config.yaml
n_layer: 13
d_model: 320
n_head: 5
n_kv_head: 5
head_dim: 64
d_mlp: 512
vocab_size: 8192
activation: "swiglu"
norm: "rmsnorm"
norm_place: "pre"
norm_eps: 1e-06
positions: "rope"
rope_base: 1000000.0
rope_fraction: 1.0
qk_norm: false
attn_scale: 0.125
bias: "none"
tie_embeddings: false
parallel_block: false
init: "normal"
init_std_qkv: 0.0207
init_std_o: 0.0
init_std_up: 0.0207
init_std_down: 0.0
optimizer: "muon_variant"
lr: 0.00265
lr_mult_o: 1.5
beta1: 0.93
lr_head: 0.00315
grad_clip: 1.0
warmup_steps: 200
schedule: "wsd"
decay_fraction: 1.0
decay_shape: "linear"
final_lr_fraction: 0.05
batch_tokens: [8192, 16384, 24576]
seq_len: 1024
doc_mask: true
train_tokens: 238800000
steps: 14678
dataset: "wikipedia_en"
Each number is 200 + 20 x the weight over its row's rms, rounded and kept within 0 to 999. Layers, rows and columns count from 0. The size before them is the row's rms in percent of the matrix's.

# layer 6 MLP up, 512x320, rms 0.0633, rows 226-233, columns 192-255
097,197,192,215,215,187,153,195,183,205,211,199,204,216,228,201,211,183,239,238,218,177,190,230,206,214,203,187,233,197,195,151,233,205,197,197,197,241,204,195,195,181,198,228,181,214,199,209,223,206,177,164,221,205,207,198,232,222,185,195,186,181,208,233,203
117,187,186,237,237,203,212,191,167,206,205,173,209,183,175,189,207,181,221,199,204,169,221,244,214,219,170,220,198,187,224,216,227,173,176,206,185,211,175,182,206,154,160,207,179,212,222,177,212,229,210,180,227,178,197,224,206,212,199,189,222,180,221,205,204
093,202,196,216,187,168,169,194,226,210,196,211,181,175,191,174,212,214,220,221,221,194,202,195,209,179,223,210,203,204,198,192,209,201,217,205,192,184,200,223,181,210,208,205,225,224,171,180,218,237,166,187,187,149,167,238,184,209,177,214,226,215,176,227,170
067,209,210,209,181,186,226,201,181,185,217,187,215,201,183,187,167,167,195,165,192,200,222,197,176,214,216,172,175,181,195,217,192,204,212,193,194,183,180,209,215,166,191,212,213,222,158,188,218,208,192,205,207,230,195,198,177,190,210,231,182,193,185,192,176
106,253,159,195,213,208,189,222,218,193,166,192,189,234,187,191,252,209,211,239,222,234,209,204,200,202,199,173,203,179,186,199,197,201,179,187,177,222,180,201,204,184,192,184,205,219,203,182,157,195,189,222,197,207,195,209,239,187,198,212,160,185,197,208,168
075,232,212,207,182,196,207,187,189,198,182,202,210,192,204,172,215,223,254,185,182,235,188,213,195,212,197,212,199,181,203,208,208,220,206,192,193,208,205,185,189,171,201,235,205,188,185,203,185,159,161,182,148,191,196,183,187,185,214,201,218,249,178,191,183
118,234,209,181,211,202,187,228,154,175,215,194,219,194,214,172,204,205,162,203,213,227,216,181,166,179,185,239,219,192,224,238,198,166,205,196,204,181,144,186,190,220,235,185,228,186,232,202,205,205,193,197,172,179,208,227,171,222,197,193,207,173,202,176,203
082,220,164,221,216,226,217,181,200,208,173,188,169,230,221,168,194,199,207,155,233,177,215,210,199,198,211,205,187,202,192,190,212,239,197,243,240,184,212,220,200,209,200,192,209,197,196,204,173,193,165,195,175,172,237,168,212,185,186,213,209,165,191,220,197
# layer 6 MLP down (transposed), 512x320, rms 0.0471, rows 226-232, columns 192-255
100,217,171,216,189,206,224,210,170,180,180,225,205,184,177,178,209,205,199,188,176,227,150,210,224,222,172,179,224,204,199,211,201,223,218,252,198,179,221,170,228,200,222,184,204,185,223,205,181,209,218,188,217,199,220,209,203,187,213,234,187,190,176,189,223
100,200,184,201,202,186,173,202,169,183,210,197,186,154,180,187,206,185,195,217,233,208,222,214,190,179,186,193,230,193,204,223,183,190,210,176,186,222,212,224,189,202,172,231,203,187,177,204,197,205,201,197,203,228,184,198,252,211,198,178,203,181,201,172,196
102,226,188,240,219,186,226,233,211,218,233,214,178,174,213,179,214,216,201,190,211,213,216,169,197,204,193,221,195,173,171,209,215,178,209,230,199,205,180,190,172,214,222,199,197,217,204,178,200,218,194,177,183,207,207,174,194,193,188,191,200,208,194,191,232
085,186,231,193,208,181,227,199,191,197,215,178,218,183,200,153,205,215,173,188,201,204,188,197,225,188,192,203,204,224,168,171,189,193,169,206,234,182,219,192,192,201,154,189,216,152,187,211,199,193,198,179,243,177,214,189,184,205,176,180,175,172,222,184,208
104,194,197,205,199,201,184,219,201,189,181,206,192,182,188,166,171,218,223,150,180,209,187,180,219,188,177,164,189,211,202,214,223,167,218,223,202,182,199,191,200,219,170,178,212,202,177,182,161,237,207,189,211,227,230,195,215,212,210,218,170,225,223,195,165
087,218,203,207,167,218,196,226,186,187,195,220,202,192,208,219,175,197,170,219,210,169,232,197,202,200,216,208,235,187,213,190,210,187,214,173,211,202,195,208,212,207,199,222,156,147,196,201,224,196,215,213,197,221,197,164,171,227,215,204,214,215,214,203,183
108,210,229,194,212,216,168,205,203,186,194,208,192,172,205,189,201,197,220,200,188,210,190,192,245,179,245,216,224,182,177,174,221,196,211,178,193,202,195,191,230,203,205,224,209,204,180,171,159,192,201,213,169,189,176,208,211,181,200,197,162,190,229,207,198
# layer 6 MLP gate, 512x320, rms 0.0647, rows 227-233, columns 192-255
106,215,185,178,172,191,207,223,230,171,167,208,192,230,188,204,224,228,205,208,176,187,180,187,172,238,202,188,198,203,207,203,197,182,211,204,229,209,167,196,190,201,185,168,191,222,202,236,168,177,195,194,154,150,183,193,181,201,192,183,192,169,194,202,206
095,212,181,188,198,200,228,226,209,233,189,185,192,214,203,206,207,201,207,170,197,203,218,167,209,214,203,164,188,202,194,210,199,201,205,229,189,207,225,201,193,223,205,190,192,217,179,203,210,224,173,195,213,202,223,176,196,208,188,215,214,173,185,193,224
081,189,186,179,194,186,177,196,197,186,172,205,171,192,190,168,233,200,181,246,212,201,167,215,214,196,171,211,195,238,211,166,183,226,211,214,206,220,219,185,221,215,189,158,178,160,215,208,188,209,231,164,202,154,218,191,193,220,159,163,203,162,223,210,170
108,185,226,187,153,175,203,215,178,186,223,236,187,227,186,172,211,199,209,212,208,172,222,196,218,248,199,188,198,203,156,190,186,185,225,190,205,201,196,203,167,244,251,197,210,202,177,211,177,202,188,188,159,198,185,235,208,220,191,250,225,164,229,189,168
076,190,169,160,200,185,216,214,206,208,192,217,176,201,193,192,172,196,189,206,235,185,204,195,225,193,213,237,220,202,184,180,213,154,209,207,212,201,216,179,205,229,168,197,183,163,208,190,174,248,201,200,229,197,165,219,212,223,207,216,148,192,185,179,231
118,183,184,188,175,213,170,222,196,216,222,209,174,229,210,199,230,188,180,224,173,184,213,202,239,254,203,198,162,193,171,231,218,214,232,243,221,219,234,196,200,198,217,219,199,195,191,206,201,177,183,178,213,203,192,147,172,232,206,222,185,211,200,197,199
078,209,183,219,193,164,200,215,220,208,233,191,237,232,236,210,184,192,203,172,178,195,178,198,180,173,198,202,211,233,186,213,214,184,182,201,198,226,185,180,212,214,181,212,188,198,205,179,233,199,183,174,206,177,205,230,209,207,171,216,212,212,204,217,189